Each number is 128 + 32 x the weight over its row's rms, rounded and kept within 0 to 255. Layers, rows and columns count from 0. Numbers have three digits each. The size before them is the row's rms in percent of the matrix's.

# down: layer 9 MLP down (transposed), 3840x640, rms 0.0079, rows 1611-1653, columns 0-159
# up: layer 9 MLP up, 3840x640, rms 0.0161, rows 1612-1653, columns 0-159
down1611 102:116121136115125124113173138141077176079162097138164083090147131170128116120088124147134125153126138130146131121070116114182109138196139157104103166124090088161142114193174142163142115143102054136166102168186106083141154105043154160096138057110098107122101139144185101088134122132114151108134066131111106178107123110076066147122157095190062119198086123151096115131102149143184096097110058160108127152123116094158101127153073127134136141147067154097099126135078115132167122141195121
up1612 099:085085127153148092119224095136086152150145115157170138055097126092124127074144169127103161125115103112110105113173088110132146089065091127158107138163123055107159180168173178224127104130201089172161169091111123117103068226070175159157160117184104132164102124137136138172105122139095104114122158173139150147130154167169124151047163140131105096186138117082122159116122078153152148072152125206128153161083130106146158149057131152166096161135145098070133158144098111092203149074157168
down1612 096:153113159128182143151151076094125107212121152055182124116148154059132076070157124131161107113070133138168136123123123129076095192190138123158173145148098127116155141133130066145145072151117131171117139157143183152167097094097144144092103136115119126159134162118124139104174104154190125208173094129130118168161062168159100083044137075166103127095197139136164091117158069116173093154123117080088134130174187080098145110145104140152141131188130119122166114121167172128170104132123130
up1613 091:099118140159146199133178121165114139164183122034130127113092162144085113157095087169178128158104170084142057164166127082101138145115151154072122143097123131138156119156142116143113096075147118101155109140166157169113161144102151178124156114141108158156130129152185134093087116127158174130184096136109087127219103115157137156119078093176162148137210123158147130100191125109128106169173120146128116123128076176155170083139122123090111072132092134134103162090136116068141182139126167
down1613 093:212127195126125131113095065129217103088119156117135146125102093144095115077164111135106106078127103103112133106145169135137117150137114141113103085118175169096120122117141166142105175098115129110198112151083154181148117134108101170147190148107112050133144177099145115123094073179108100136105187116127202097166175105137137132116144109146171162109150143164142143130128176175103107149151146133123191141083102113105118177120089145071153152105197144169131118098118119146136148112059196
up1614 106:089126102166095094209128156178190153164166161156094111131134086140169101148079154098077159128141081081120092191167129166196148096117122120134094099171163171150102102129142087159192083130101198092156092136115148142153166148072145119111146148154116119132103139118135142102113101145129156137156160136123139109159139126078175140116149159131147180128096076167095101120106170162142169118144104154053147161069140040134111118080125087120059156118072114163142081089142163154218130132145149
down1614 103:147087113179115116125092141091121108156111109086141141094058156117176151144152098164069124143145151130166111166152105165187104118122134134073121125151140176141153098165065131191162128161140172121050134130105094090126095127105153109109140126142143112173151117043156160128122153154068104089121148092066093135113128122140098153174105166085151103180137107116169120081128149099162085134133104178120163112152163166136102102135175119156167113118109151105117093111092085102182138103136123
up1615 091:156101099144097121143132113134192131176121159081113067095099052156093102092127121106113092145104174114183119158064083185093145155178164122165108133112127121137073169149103110120134066127142081112145177096134129161148105151146079074090102153094129105171119119147112113061119122168159090068167184078143062081103096095137194144110132073100141137163071112147159106128090109089088136084173185193170095112110184149083123131120111118151121122092184186149207168125039124123092144096120109
down1615 105:111125130132116135084142146124133172138138106081158123119150133106104107152121145199136189113113197106157138127101130186130138120132140096105161101185106101188169143165042148124078102097114059127169185197156171152096159077122113142142186096111091147128173097157144149097197131095220188119139217127126103085104120134080117151149134076106119117132113143182103122154096157107132123115099084128053185149084158107105173111116152164145145143165087184134092106124164089076125123073146147
up1616 098:148140125156103125092147098110086141115130154131147084172148161172113073167098062187043138144167080137149111136123107135112162127135146106158164100163148133129144133126160072122126119123110134114143068116134104129091111107103115104127151142083158144088101130141143072140096151098163096085165076159140112120156124139177094189165132155189043126159128144174108141102125118089114109151100127163078133124137113122158114132148124141117128105146158162116125107114121141125062100154118140
down1616 095:163115138182156135097122139181188141151138079173178050183106133152124106164119140119124130136120114166107147148127092087161156135130062090145159152109106118150076092089121116167142135107156148068148084116086163185145114113120094103141125126118118113174150101164115154082120125159083112140111110152164126173108071138060126147109115134134116115152125133175095150205066153121185088148117137169146102113151150125068120155133083164140115129123102108115081146149143143149168061111097138
up1617 100:165120120114108102212201118180140093126117129099100138137144052106127085192155146158116093117195094118069104126114096122157129118070126157158101094170100165123104137090155156096179129133122092143110122080122109092149152137154122114166088124095157159099146128140144117135101187123134132097135102107134142192127138104099216138091141104149193134181165111125098144109166161137109107147103140055112183133132127156137136132104164070133097038154097115161084107173149131135112146184144178
down1617 102:122160093162102138118140106142126162097089132139131111213090150110087139127165180081110107141119141126050179154148115144188200201074159180120156085159134092164111146114106097114143125098081136129078142131132157149150151186081122155125180198121128114127126108084105177120127161120109073191117165162093122155121156137117090174130135149144118120100135161122141126207068114166089094134109094072147093129130097150117100189141096109104137092123117104104114147137151100150089158115167141
up1618 097:107124088104138203143143130129116098136133127137118129105113136070060147182127141090154104089089105119129122091128126139111143117122089105094153197114058172133121124101107087158165141169108178109120100149127113146160105138163151134149135162073150109133117110179131096170123108049114112120127057161129107107089123098117132159183154137079210162121143124095135136126140159119119177165135078143120124071135147112140127140128132110130184103198129158166132117103182099054142107180148109
down1618 096:167130091132124097109100144112131132111143069132172114146161077074127132097164101150152093114117115168115099143112143082114119109098103098112074145124181098097108137141169137147174081112117130121119116081129135115165123129122098122104061087135134096055147097130145082102089059100115150124138110101086121086172128157091129145111068146124140102103122094106168216110139140106136200134137116150121103149138115141199147095167155117166057087140115117107141159130113175148147131211123115
up1619 096:178132102141122111055075062064132114117155154135114107145174139107139115153114102087089145128098092114160087107164136131134162125092100149034153143135105073091097199159108114127150141126102154098113140171119062096110122113145098155089089144195138117107104138174093108122146128044089112087149127171132102150133158133123118123206093116139118126106158147137146162167138081122102149072082142162129172112108044135095106162150124123203041136138077103131133095121148144126164116078118045
down1619 103:133055097126128123074141173169150196198056098136075202128110094108144088102151189143177097131167128152127103157137138098116092155095088069224200136071164131064180182101131113125126125188115104078114145127086115139167048111165099124108141127111132094099131131162174142127112170139111108131099079138152100097129121136114181124170135189123197099100097103079061092214125115154120162138121130164142121080084160138171111143167162099100123129098088126094147133123104114140118114110120109
up1620 094:141165140117133120084159170122121138135168074118150096061115087149167122084086151101178110145114100134094087144115132097130169129081134151104122155093125082147100117122076148196142143101158199131093187162171111101146092142138119134106107087115100144162170127145139072136167170070087137074123107132151120155085188159101159106115111137159165058142121130173135134082130083091136110126114182093110128140100192104101182135078099158136119092144101159111121197155091139159144121088118113
down1620 088:111155105129104132158098125128133162182141144157129113142112092123128177100089125160177088099162072132118155122163134076128125098154121158149099127143094116111136098111201087086102114109110085087106133109140098183137119097129103149107183130187075107151187058095135103124092117172139148156088172110100179065130123107112069137135152150186129127133123113127129092147147134151167109181140156128142133067148146094119128095129064091160062157150130130150093134112094142101147180075158116
up1621 097:112156118127123167097158101160097096151176141121144126114154109105163139142063133142111134136148157104166154191163106103118094129155122104102219170127152102098166145141172097097087136140148097110110136161118143141075105145139159060155103166149134157123100142107140098139187083125120145146165166108129131159118144171062129104090204133163155126100129170154118097162206119127112147132081115111113147155112123083105125125169106104094099111132092156135112132209108157056124124077133074
down1621 107:148103135119096051142135197148151076079133122177141138183112111125134131126128130158087075089094101162117149105142095127127099102116146099136127137121117095109126127102137207141101115141115104087090144142143129114064137147111124148155148136117102124134134108151120117120179084176078041074134170109157129056123103067079175137125174159146066093138088123159147120153140116137140178136108106129113155083133124108108148092125136157082083130143123125096138095140177179097128111152199092
up1622 114:097131089114129109175129146102136118177152125156082131164122173086128121082110055134159102133115105094090146114098141122148089146141130100123119108146180159153171096126126130122142116053106087122097083147164161111149126159067158190116105155146179108167180100163101054119064150140123115150053078141118172097085170126083183079114141136099115075116192066175110168132114107114070160117151113189111097144064114138218144175091126168096171095088105073148108101175173132137127134123100155
down1622 104:160103108124106117142145122094175131130143073128082155146142186097137134133107149146084152191156149137133139126189130107155211122108125148159146165136141143113097181165108149139146156114133122157094066106174130128190099095212133102072082092144101123117120133102189135188196113105114122088214131090151067116136144155132134127130171102143196087104107160108079198178132195138136094168128092128119089146120129184089146114089183165148074173114115148184142114105152169132134103140118142
up1623 103:120132066094096087133125109113125081114115167145093134125128147098187123203145110151129163119132164120127080173139156162117137113082101111139121075124151111025155095082055142180105164116157132113171106181169071100165078140115174155183112092121182128164175178181157139148119116114107128135180189155090189116128124194118096106046088140189174078116143087129151155161117154134135125139108145172146109156210141096140147133119153160133156075086107132141187154076117131155090188082088094
down1623 105:126160139140095161101109121148176144064108093109165171050162133138096118104187134157176124131108162064107086145081126148136156119192121150138119091203199201159145086124166161163114133105171109132099104138170159062026139085092102106192156160159206099116113103143114183090139096109151101160146121147145095132168175082102183167103177166152081120153162140157151095088103131129153136096123117138089088154098146166111150202165172074169165129160061190130072110151144138116103126130121148
up1624 101:124143133119130133119127165153137122180099167153203149130138103127118121124154060178152117143125117178140090134110104126195154128144153121120103083141189147119090146198158094089041221135092178124187068104112156118148125065145086112164109087159214061114169049143146151096112093151156059192191143128127134182168150130154129131112110189142139149103115201101120125090134113094178089174209116147139125090116173129065098120170125128135121105150132110140066154084141111120138167123152155
down1624 105:154135172096137123105113154068113143158137141156052166141148064160107193144172159100172117105086118159037152093097128118131098117131141142223134171123129171160153089130067167133153091140190112101165109133122179105145164146148156166207157136087044159145118126110064098112188121148119104186136177111118114132188163133133151093132086078130133106122138109148157154145127167210154172182148104103194172175158195156069091124055102169098128116113062166158117164128154125118141160063070087
up1625 107:120096115099159144170158044113149149099075134109108131121144100150151146138095129109096168198120101144139079137119082101112155166119143117126096100118171199151081121134145197124158111141121145134094119098137155157148096106060104129148108116126144151126125091125180174113168055117161158148181130129152146125130163078116133087195146117199105145097116210137119172121135135131153144128081036131149136107184122084169103114136118155116058102054130096108098126136151164147128091199127168
down1625 104:097152135107122092131123096103102127106143127166087138133103137168132106099134150135128158097095037132126136166098121067131115135106130194122118137098135081124128195129125101105122115120106094176186157100138108136095084165102131097147169111120166119148163148183065085147167095169140170152098185168156117084076166127144175126102051164118163083134080136165116166100131117105094185078123099128119177119109126065095108138177015102159108140108179175087110136117135124138168093082113139
up1626 099:141149151147128100122133104182152136149144144139104103122155137128165185106108143127073115084122170100146178122093105134148134175101134152068103149127115124133076159131098126134164161125178133139133136115165135100143148136147119198113122174131084131130099114094115104131146134140166134192100141116114148097144077161144050117140211113165065144130037083126115135102159158126208121123184120113128098155082144208132149145189132080152127098131131162076147085157143095080151199071108134
down1626 102:098116070131153133105188147150125152128157115066165154188171124070124142130112144081176155063120141157106092116113133133069075079120104103159133102182118085138145211126181109141093129101111170172090153151128103137183144151136131105059201079106048168117162173146119089213109130081099113128174145089103076138130178076148092108144177085140208143098093135117106120125127158134162137091104079120156144143109110165077090196111115110130137148164089203211142153108114102077128150056158106
up1627 103:119179152093180106198089129137132163131132122114089173102109119113094121085118124142117199109195138164101104091147131124125152125168093107155142143136159117126143123165096137082150148145132137187149142133075145140131126073103164172139122119133164151127169156125106149091167119119135095140110126114172106119066127116160116147138116156062193110160148112122179094152122110119175117110174132118156134121127158122179143119152174151108156150118116163153075145139124133117105127154191090
down1627 101:094116143095108090131109118160094126113107159104128067107118143115117148128137148126163074167155043155115145141064131174140081149101112190144089163187103122138155102099096173104099166132081081150173130183126161096144103076058083145136160101124124101079111117155089123103105125138176171126078145094154148123148155155140115112076148100164132137096085125128150144080168181159158151170140144130137127071132105199099091169140180098110154140110128112075113122147070127106163110151120176
up1628 108:128130130133134136138108162112127133155181103127165121115116143157132085143134147136141143116150147110137113107069077100171134141157118146116131122112168119132128128078157106136085140129112110113165137170108139057090096083150137156138094140138163072056127167109147117122166173149129178064114125167097126146112132151132142130131156200102060129143092117103149039097118102154152105146150105114157171174074154056097133086099113159103162120159181088118132079102151147119095160152128041
down1628 102:170126178094109179154135094147134104138151153124135139169168091130089093095110112142099088171169104128136108166137130179110135163109129178139081123153134119114137183187121152161141111149101129137125139089115141130115146211038105107112161215065155100059056137179097133144161091157144094079111116135166125118097148207142137109184141075165123127167121146120058159153126184152098103113135143138151128131134056129136102100116053124153110122137154126103121092131123142119108092159163143
up1629 096:073152145091095109086128144052083114174113093113102138119133068118143145139203093157123166131085079099103073106144130096123052160113151152114135127095157117111087036143140158153123182096138121139156182112099095092194118076150199125209102128172126111147103154102036102126099092199134137168140101077157090121139138144083098115126132107178073145081158102154087192063146111119152172141115146124122111170134175101182123149173114110112152108136126107166161106117148134178134110077152077
down1629 091:122183177168127168063137108175140084145146090102166187145135208118102131165092132136121177120175163103168119115122116140164150086164138113090106167154122150105152169115066102125120136173147098131118128137180146112137149140134087107070142161100134161135139124152142153088060155100135148114141116106161190107135195106169146185120146112078118076154079182100161128098118156095179086149146109104161075136120136188199155085168069106161132178080132131098105160150154137141121139107047131
up1630 101:134105149123094172136153110098150131112095120091126145093172171158082091142164131142166058113110115110085142096110117117134175137146179139065142139111171166156093145102163151130154111173150189090138158123103071068135140150140116060118142115116141135142094082152099124079110184100139144099142073082111106157132069118084155103151114124136170164102185139166162128097177103128121166145140098191118173181123141119104104108083169142112075159158120079122184135165058067087145162128135160
down1630 099:130116134136106144148108103103187138071184096088070113099145171127110102126138178121086129078094124115074172122155089152091135112150150115101183161104192075100145108139076109192113120142140080179115138134086155184112137160076118182106214149129109118158096121095151105125174106164082060125089106162109104137127069120145113091133110085162128138142096144133119151140093093131075126136159150142132102066147087117128158151122152130091091098177173134077125087150155133137101091125145121
up1631 111:121089083105208077133128154111124131143052145152107081115080139097104144115123117052160120137178085153149150138142149118134067077141074086134142074151127124125112118128129141182102088098125130094135181134126175150095171084136135132118152167145124159079165076178159144123162085137150175175107114134190120113128140131104151121144154104101120112143128128117140111074154093105123124157156159137128126062096128120131110163133142170110152114097127126148072081195173160182119090136122154
down1631 107:158116157099116152121147135141189112109159189101146109136132098119148047100194168144154125152077145085064140149118100098079173122131135170138165161147163147101133159131100159178134069173153065174041088178109145140114109133084179149121157139127175145135191113137081098161104144141129129108144130179101120176117126123112117130158064127068147129138135106136157196093147133065051087131159178079093145141063181127126121141105199120111108130134114150140113139158128157088160024081110181
up1632 085:153100121094131148088149102118135112148198100084116112139093153137130106204100146109094087211118111113157094172064132132122140108094126124164119145111095152131104128084170060138111035096092128132100144172129086099137125142153159160080132161129129075142078164125123106145146149150164093111179155118135108051130151155125131106163066150130129102096101145170093112143145129109152097164166134090117104097131107153115166125139109168108104188075131123148104145130115143116100113143134083
down1632 085:124090088092180164092129165183160080136064161114188175096126120124133169148120169094087116145132096113092134143141088088127143066133072128151144131131085096086102110135159131069116097092138138127094167148120123142115104151135118108152129115090140160187133062104116102137142083118053142138103124135153098102084131114115124176159121147088108112130139119144132104141112099074161140142138184152176138087087129117098107132089085101126062137166088127124123168125099122140141131111166125
up1633 098:127193100146085124102098172153127114040133074169109173118115178076140174093163141132139129100119142149156133101123113062070180114103123114145103088211107099133146161166129152149149150131089090178138131119130175124090136146135116151110106074037115079097152094140159148224149122118146134136108111082108086181113159110092128114115153104165109170092108131092128184113111139181054087119074158151113148183154101095129151044133123131097139123140098108098114144081110109120097105145158134
down1633 103:169125149127161149145145153168128128179128191162139102096150116102164121144052142145115119145146111119125135162125107127122149131097138113149149163093147104157062091150123078144160114162121144138184087216109132148145133071114132118107119081166144139165124134150102140158122047134178197117147069145112122124093096161166128167124067162114129109184161106152150111150136095154100087104131137201187095151126150147082153173119143185141080095120151073134084196118118195133152093102102115
up1634 099:168148146110049124121094134140211137076165151151191147098162090155095102175144108168123136130133079104141136107137181144141126096159110082124140151087201129130168154132106142188080142154126126102201109092105174188143143087151099143146128069120159166102185138151131115128096091136106075155174123103102122206154123093169104134130142108072103051097103062146169193129150113109133121095158084127112132164192148073101106156084151118118132180100199192177104148169117094178132161164122145
down1634 103:099162135136165142151144144143093168086111043123105111114102090124144182119152177132116115078107122177073156087078112142087075125164127117173173109084082113111155164121120138137126176088101132099177143135138099106096111121076159150179155142149133121102125154171114138160157211119090085090101113150138127124129150084131140126114139108081192067125135145129127058061150131104100090135096170140121117167150078176115053165136091126138201167119128128121143115072162104144091160170162165
up1635 104:123134181142096129116126155110157145133050128128150168087119139106118113140128099136142170090087135135162114130163165060206130154163100146116122099098086117153136142160141117121207128192103152125148139173149081144122162110132177116156063107106118153128093119089121186186111094130190100132106100088129146113119108052091101124083112116182147101138128165127121111070102110122124128191179166154109096111176078125163097081104091164122103094114087074086137168107114138167120124133111124
down1635 097:105122128150114125181086128140109105144120157141131113077188145093108086112097109101096178127139129134112168113127176146136193111128090121109132095117131177083125137156057115138131080140157096051101163121115100152077166101131133140104106112087126092111068147097093154160110189110108135173095150132144144121108080140111132135111126125119126135136135130140121098111182148109079080164157135151137111158090143171175170104080092078102184109161141156126144104158143159109139137154074118
up1636 102:089074168139159144129122114104129133119165098154109183113135094114115098098140136190172092153162099119121120059130167148112149170179182105126159148096122161167076076109176099090159116112062129129145112163136179126103067183097098183163154156166092133116107118187170119147077151129128113078105109119179111132151157135133129087128155153118133118093142173145056081127106134102142125153142067134113133120143188120110118124106118166151133123089126082100100128126081135125142146117163181
down1636 104:135141137140111119163089102130136140124152111124082100114122158116136182119122182105141104127122081167111112132109095141170096170143146164118162147129136152089097094135107171114136165139104156136080156138144141155128112150119169125170175136078094106122109141147131077126104162120135116140113138105151114131225116155148114114152168157115126161133127115122162091123129109186156104096059147107092104096166128179091091101115150110100111111115151164121109138137135125151100151140140156
up1637 103:145120127137112079160113115172160148140137160095085085136109154181151176103115157066136164097161165100148105119126128121144124116119166104171117136131149220124090133093119087140098220146183137133149092100143052095080148142133189107067146157144193116158161170137060213155145086098118117157138138151092096177162131106094090098148093109122139094177151064157157211119056132157101164165093139143153123089107168050138125152140195161165120141066127142109153172145142091079152140110108184
down1637 096:114115119142093135109111083143131133177165178171103156165150133117156141141118120144112109135095128137084123156135096145100125114136096126134104151098196146067153143039151082111161106123113115101085168131163117127043125174181078075098128148088130107121109102163143108111110119154166114182139217078130149139114114108110093174054073186164158144119140102143179089098134153184090168110161181125134147132109089131111180111170175174152164161114077086119124132151067110121118106170151069
up1638 101:091147133150119166141144210140146155118114161139091081148083090170093079117164149161130112080081078104202148171117214092118188157132164126142151118108077135119124156109166124104125136112074104141081127137116124103136138129145124086112149077156108126154151121162103183088108169159124110122081076098083089090111130116204145135138124134103113088115164104185111137129132159172121193159162133110117140108091160080077153176086103136146141083124077123039180108075068100107080174144139144
down1638 104:191116165082120113125095125128137112122160134095115112117172174195119138136127177113144076126091084115136076146174138131176139183100100147134112122119137172106134184139138177181128115129145138159134132120151181145107175137114091125155119128137130150146107190145184118090179180109149088164100158150099119065131103094046114132139110145119146110145171144150122109164123139153144112120130168122080079107135122147127084121118120095130077201200166099163111102151149142072135075095178136
up1639 093:109163100175087076129170126142168109186111154156145138179130113178172104180122093162156078138207159103186075126060098145114149111126126153093126122067133169128103150139150120133089118102100168084124093092119167140153111136099055103106108157112134164139122139209171108107172157149089170148116159072146092171178120135117180100092165093093189122104128123120087154146120190124086127137116149108051142191128165094132088079111151178167108120167158175062086123106067150174112101141139127
down1639 105:131129164150068137108137126131150121183125203087123126141142102129119080151132098120066187186084088148067146152138110132155156161071137125084186142069156125160163100136130069179139071153179177101124146135084104171102144073138133172179184143175159110143094102148153151054117061164092067113098187144146140162124106110131113196126141178133111141189140130151108094131131107150136151155155140118125112177171132162143115111212117134124046135073165131093147151131125098144106077112176174
up1640 092:121145135152121134118131113142137123138111109082145202123087176141148118086171133107139128113110141141120178098039134117099123126171132146172095114177121169107123132128090103054174113133105119127121132157160082172140123134147156123171147121123076152142121142140123119113153172110155078153130116139115050123174082154187141146143111141157087111138107040158118126081189142116175137103071132114122081137207133176139122190175083167133090123129193154102129141149164158128146164096144106
down1640 091:124085075135152105118168145131137155160085157162115177125091056090150107090113187126131087115105128121121167200146173133178097147104128107109117136121088106157137130131130143141147168145113120107128096144130128167203116108117131106099062139151121072139121089177130113139107095072112109135119164132101130123130116129146124146151121091123142138153110136150117143130095093071146113134132087141107161138179080095099146153137057161139090093133124173123110092074144037084147141143216164
up1641 098:145099164120136086103124136133137141177118184069122164107100051096132119093158185078168151074105115095157081074105193091153129130144141136168148157174133163098067147191133138159007126097120163101133127121098105124194104139125100108123130109125097105153097112110116106137125105185110100183058201139127181125134148113159112089097191156171124193118100175145130094107168134174178109147088196102128138122146184088098121118124179097128169104104068122093159091175112136166156147146113142
down1641 101:137095150110160064101147102159144126151159080154104180114059113183136113128096111131132152141134167153163161147117148135151094140152074051111090092109114138168133146138121162051131124092147165120159014108165158118162113102133137131144103100126144091122199109046084121158109156128149134141113108123115117131075150115083135127120136108139069122161094056176121196151163094143160152155144103128164121140146126143149163179131070191150180079174132099131095136156091112162118094126125188
up1642 098:153162150151134154116144161120084121112164191108068091146127130129103092185153173137119083144157093114153110207101134147086139162155126117123067081146099122112154069043121123085062178144091029189124105166184157120147122127147130186098155144153115085206191194130124104091124165126123136174114134103129144126096147160183104150067142143094155115099109132098122121101132161079128204158097174082134161131059173139070204141105124176109168123194123160103112168113097138123107124158117123
down1642 099:155148123090118118176116090102121144100101072121192057105121123125153146139095201104159128147090142172170169124095140166128139129137092114120057145131067068141177122120150142082106102094112153121113162149151147112144137118123086073165129166127148158190120161113142155186162149124158154130088137134094098079140102079140173141047114098191176054138065171134058092099096185101111101120074153139135167139082094170135139178107051074113172186147115171141105127170140130160161121105189145
up1643 083:162145162119183101044147163129201108182116087136158122158123133149126118111180142140134128067152110167113167080146187142139174163116081103090117136114172111114152153185090145100127068101169099109121043168107152164098144140144108177138144135133098140142084131145131160169193090056134113160104166131100106150126086163084145148180113075165164097166144160133098108156108100118135129086103167112172140147174133106131128140143115151147132095143098134106119063198077143136132107135138180
down1643 087:151149110112078090116120138084109108118186129083092182093067115081163125116129152150158082104156070085112069103124219143100111141128075139148103155130126090125120125131151125138140123134072106119116076115124179113137135129138107077171206088118125147115159127130197141113091123178146125183161137094057101101134174130095097129105145124125090085144089108104171086089121198161113146161123129160078136061149154156161153165164104108182077085101034106179116157084080093152130115157141180
up1644 090:166164144138100144114051089144156076188117122126105127127131154127128109154189126078145086103144105103169122161090114118166136075197098145128159073099047115136205130132126176121143100154129156088101108162110113124110087086131115173123128146081129141152151156170089104181156154071122127164075146174106073128098132140115125132179204149094162145141126165126085135069116177086144117158086131125122129132144127151089171112096156125160142105099118136132113144078102088135137178137177097
down1644 095:136121125120133143144093114119147128094087123139139086172115121127073119101131091172185087110148144156136139106114184114129183148144152112156098111126146110151117143174156146125177139122087097177194138103102100122157149179186118112137079151120082159153094124171165158152104167137098136120106172100120177095123174097136101131079089098119050140095128131144181106129109147146118093139148136142130142144184152156138142159084070077142029113150154108156141136099124127097147159115094116
up1645 103:137098154125125124073173106130153161091116113130123125076100119114151161185171117138109095188116140093122140145153164144098061090145091159114144139174073106101107153100082146164178195104165129200155065164223118145093146126151145148138118023163124144158208131062129120179137073173105074124152097149150140118116156129175081110077122105106094134143170142096116199070135192142142130147176124175127116091168159121165129136122192161151094078160151132104082126126085123018128116128160084
down1645 099:136112099128182117105182146126148156123172129053133082129139127088131087085152135106180128147131105138128133175139113138152134155129130098120135188124165145146105085079166153162146098109142193095097116142190152102137100111152145083092163134185153143161090123125130101064112088142087131133132135122143119133143106150177114177126123137127078127176090131165087088146134154141145117080070132149143091102166137116080101112144111076116145121121134139177159154155196129068096152077189116
up1646 095:132099074071124106090130169140124174126100115124106063135099076086135156153180099158116168100130125146153170185124112129129160134105091131137113111099150162138134118141086140140136140155064101141127166094150151125096126146135096096135156116106141101158180155133046118149137134136064141154096144154166149108102139165150159119134136114132108095142090090188077136150087106119152108131117120082184098126170069124061124126115106131077184088122143097127109172222119101171227132126093142
down1646 093:116133124134143114182110146130133097105091147065121112075173116124128123116124209126116108105098114188077130129178152113131123110139139148114122240098175077087154125118103124087087143152162157119116154087120146090124100179132089149106123116130075127121098102143204096093111092110127127138145154117101144135177085086150122161110110087137133166112159148110154146121125140133095134092129166160128167095066104171122117148173176053145081149129084140087164168105137134134180117157145123
up1647 098:120111114104109143108157100170081151171092103085168138105124151131128176162131079119123091141188140152137133129148128127171206097063105074134169148120121117112148133092163084105121029094080160132118111105108080114130180107145091132187122137163194111166106099180102135182176108104177154104132124150138102183066141101120114090159189121086132116127122117120186150144087115138073190077166126227121119164110140104114147198114091122131103104189127134061119076081097136127087129149109081
down1647 101:154116133125141133106123120122101120110108125109073161142130101149128167130074136107111135138178089115164111164136109177091155073079122102125178092110179138109131162147075145134146187170130098177120119162118113147113134145104130122112156187109120171155148110168126124191152150152119092090135179131158113148165170105136131097089097079124138191090147128138086149141129113135106115035109146125158142125154157161156068127170186210096186105156073114167150122140095138166113122160106134
up1648 104:124149158130165130142116147115166135084107118145103130116154119165160137090157108136160118139143044105142132076129129114111167126155163130163181094075153150121117131096127167094107103203127132151104054156140103136120171171141093152125102147093166128118097131154100122132107088124101086128098124091133086131134128112094177128146112099112127170122116118139081182056169103091113122116142103049114126139123096170120182098129110181186100127123142196085132114119141121116154130147143129
down1648 099:141129137141131097190121113166128125124095086198133144106174116112137136193141117101137187107164122109092135193126166125159062169177146171161135110169139165171110120142120110136037108129076185132149144128102129139132148189154166119170132094117123221112111148134165084073114152193123182196194120125118130054130180128091122115076189054140122125133146153177124133180149190155192122142106123147158147116142143153122121119108062149144096148118160080151152117110122123113138062104118151
up1649 104:114114139097091093134101193092141135133169090105114121166131111138140167099114132189133120107098132116100132123188136118177138099114118095152140115099145102192122154187093101132157157122179142164097153149155169124080155144080148161049191137190115079126210141159106107178157158144098117110082119144186155157131056173124124110094136120125153153118131143104175147162090136093096127090174120124156111100155131105105138146147134125159174140084163139173083086129179145093155104132161150
down1649 100:122149135140101114131179146139129106138117086151084094150139197162059109105151126121138098155120099141129150117098142095126146135132152123101095152159126139168106126099115138136125136118079160088118168076103105103132088130042156094094136116121138093133108197127119118062146139168175153132085127148111127076064112098105136135138121110173140178124148112169112109096178167154084153111198109171113176178038097113054099185124156180134180132143112125159189094105090091120170122070158143
up1650 099:142114098167160077106140110138080110089151171173139141149096116146102121126124122143079114107096088144161122142151144115099099162096077127175139180106123110121132151122224145119126046184100130144163159127129138130087134100150150171159163134160213110170163153169130122176204117115093178128167132130124167069150120121182125157137125117116126111143096137110108133072169142118178069090082093139104105124150119158119150145108111192159166153108145165114157111057142169164106147093088154
down1650 098:147165120112086122173113116149168122153080121160149079154195101120195078125129167111128130164148138087068057186085141099124120119163134155147135147110072132107143131171152113129087180139112138165168086163100103129195061094107118094103133147181114176099136129109132142093094135152130122091103132115177132183127094135165133146136147135107110104154137122118166118125142108153140125098102098129131183136134161160100143151149145086092078093126148131158141153209117154101122106141087171
up1651 100:136160094096090143125069092100141171104071146103081085107075034192088145147123157174174154082102079088112093157132165170112110185171146114095146080088123169130091084180125127095067109103115071155161155108133178104127154144140140143171115036073161157110141112144107161150087100046145150118090145095127141141159156092076117103151106170166152091088161123165098091114107190114138151125138089099109073144102131073074138139117192080125146168094116148097120174113117147151121114146105154
down1651 107:117086147139151127112117127131092164145169083129171075184153094171113101114103170110146134160132111148170191081113097107173126101217148135127108123165154138115112148056141134041089136135126102107123087146192166126138128090052109120199173140113113101160120110124084120194117110156173122142120159125148133141138091119178143145139148148090116133100095145174090179124103165136086202134134123111116123114104078106085115157127110103165121066090103180147112182145126078138131131152175151
up1652 096:132062115105179189102157128147137132107094129143116142125165081199139152111173144122162145152076114093182148097128127099113132163053067095100143080120094103151115126115171136101130112165129137128059074167131159106131144123155151139116153095132122071152069085118147207104154111167163141152159070171128058116063062116145145113148145184127112107183127180138132152110114081164123135132137107178133096154107119145103149136058122134151114120152165089142160064142172129157125149216113124
down1652 096:148158145111070113138177104132155099099118134127133138090108160076108185188174101145173118159142170113140137110118194106088127118205105114107154152107154075126158112148137111197104157106127140111091122134106102138176131155100113125091127113145127196174127092127176097104166166136064175145125170100138116085105153105101147148068060163119090154174127121114111151117111150197104135130061170140104174148074129161092130116136188120082131105124109163108159141181161093150117130122147121
up1653 097:063063154181084154153178165150126081089215137137188144121150058061143114111163120122155121198120120194165176080104052152123090092119134119127130099204136118104153128161162077177115102173117125112162159090155089143132097125104131122130123153090140063132112108115112141088059176141104164087087110180091146101099119119109102147083103147128078132105107124193155113116143134143170111161169140126121100121073124113165120128104126126100110182081123131146137168130105120095149139159120105
down1653 092:075082094115106086070102106157157124100164068153137177095156157126133088094139146138142094155124155122104053125073153155137088130107066144087098143128231142126156119193129102112140145084128104165143107129084106140161143150174115106127096184105121168068172088124120099175173110176152133111106100109102159107184111117163147149127094142124138181116192139136107107164114160102116131111117133117165162078117198175164102149139130125173106116108121139192096129142121145102147091102121125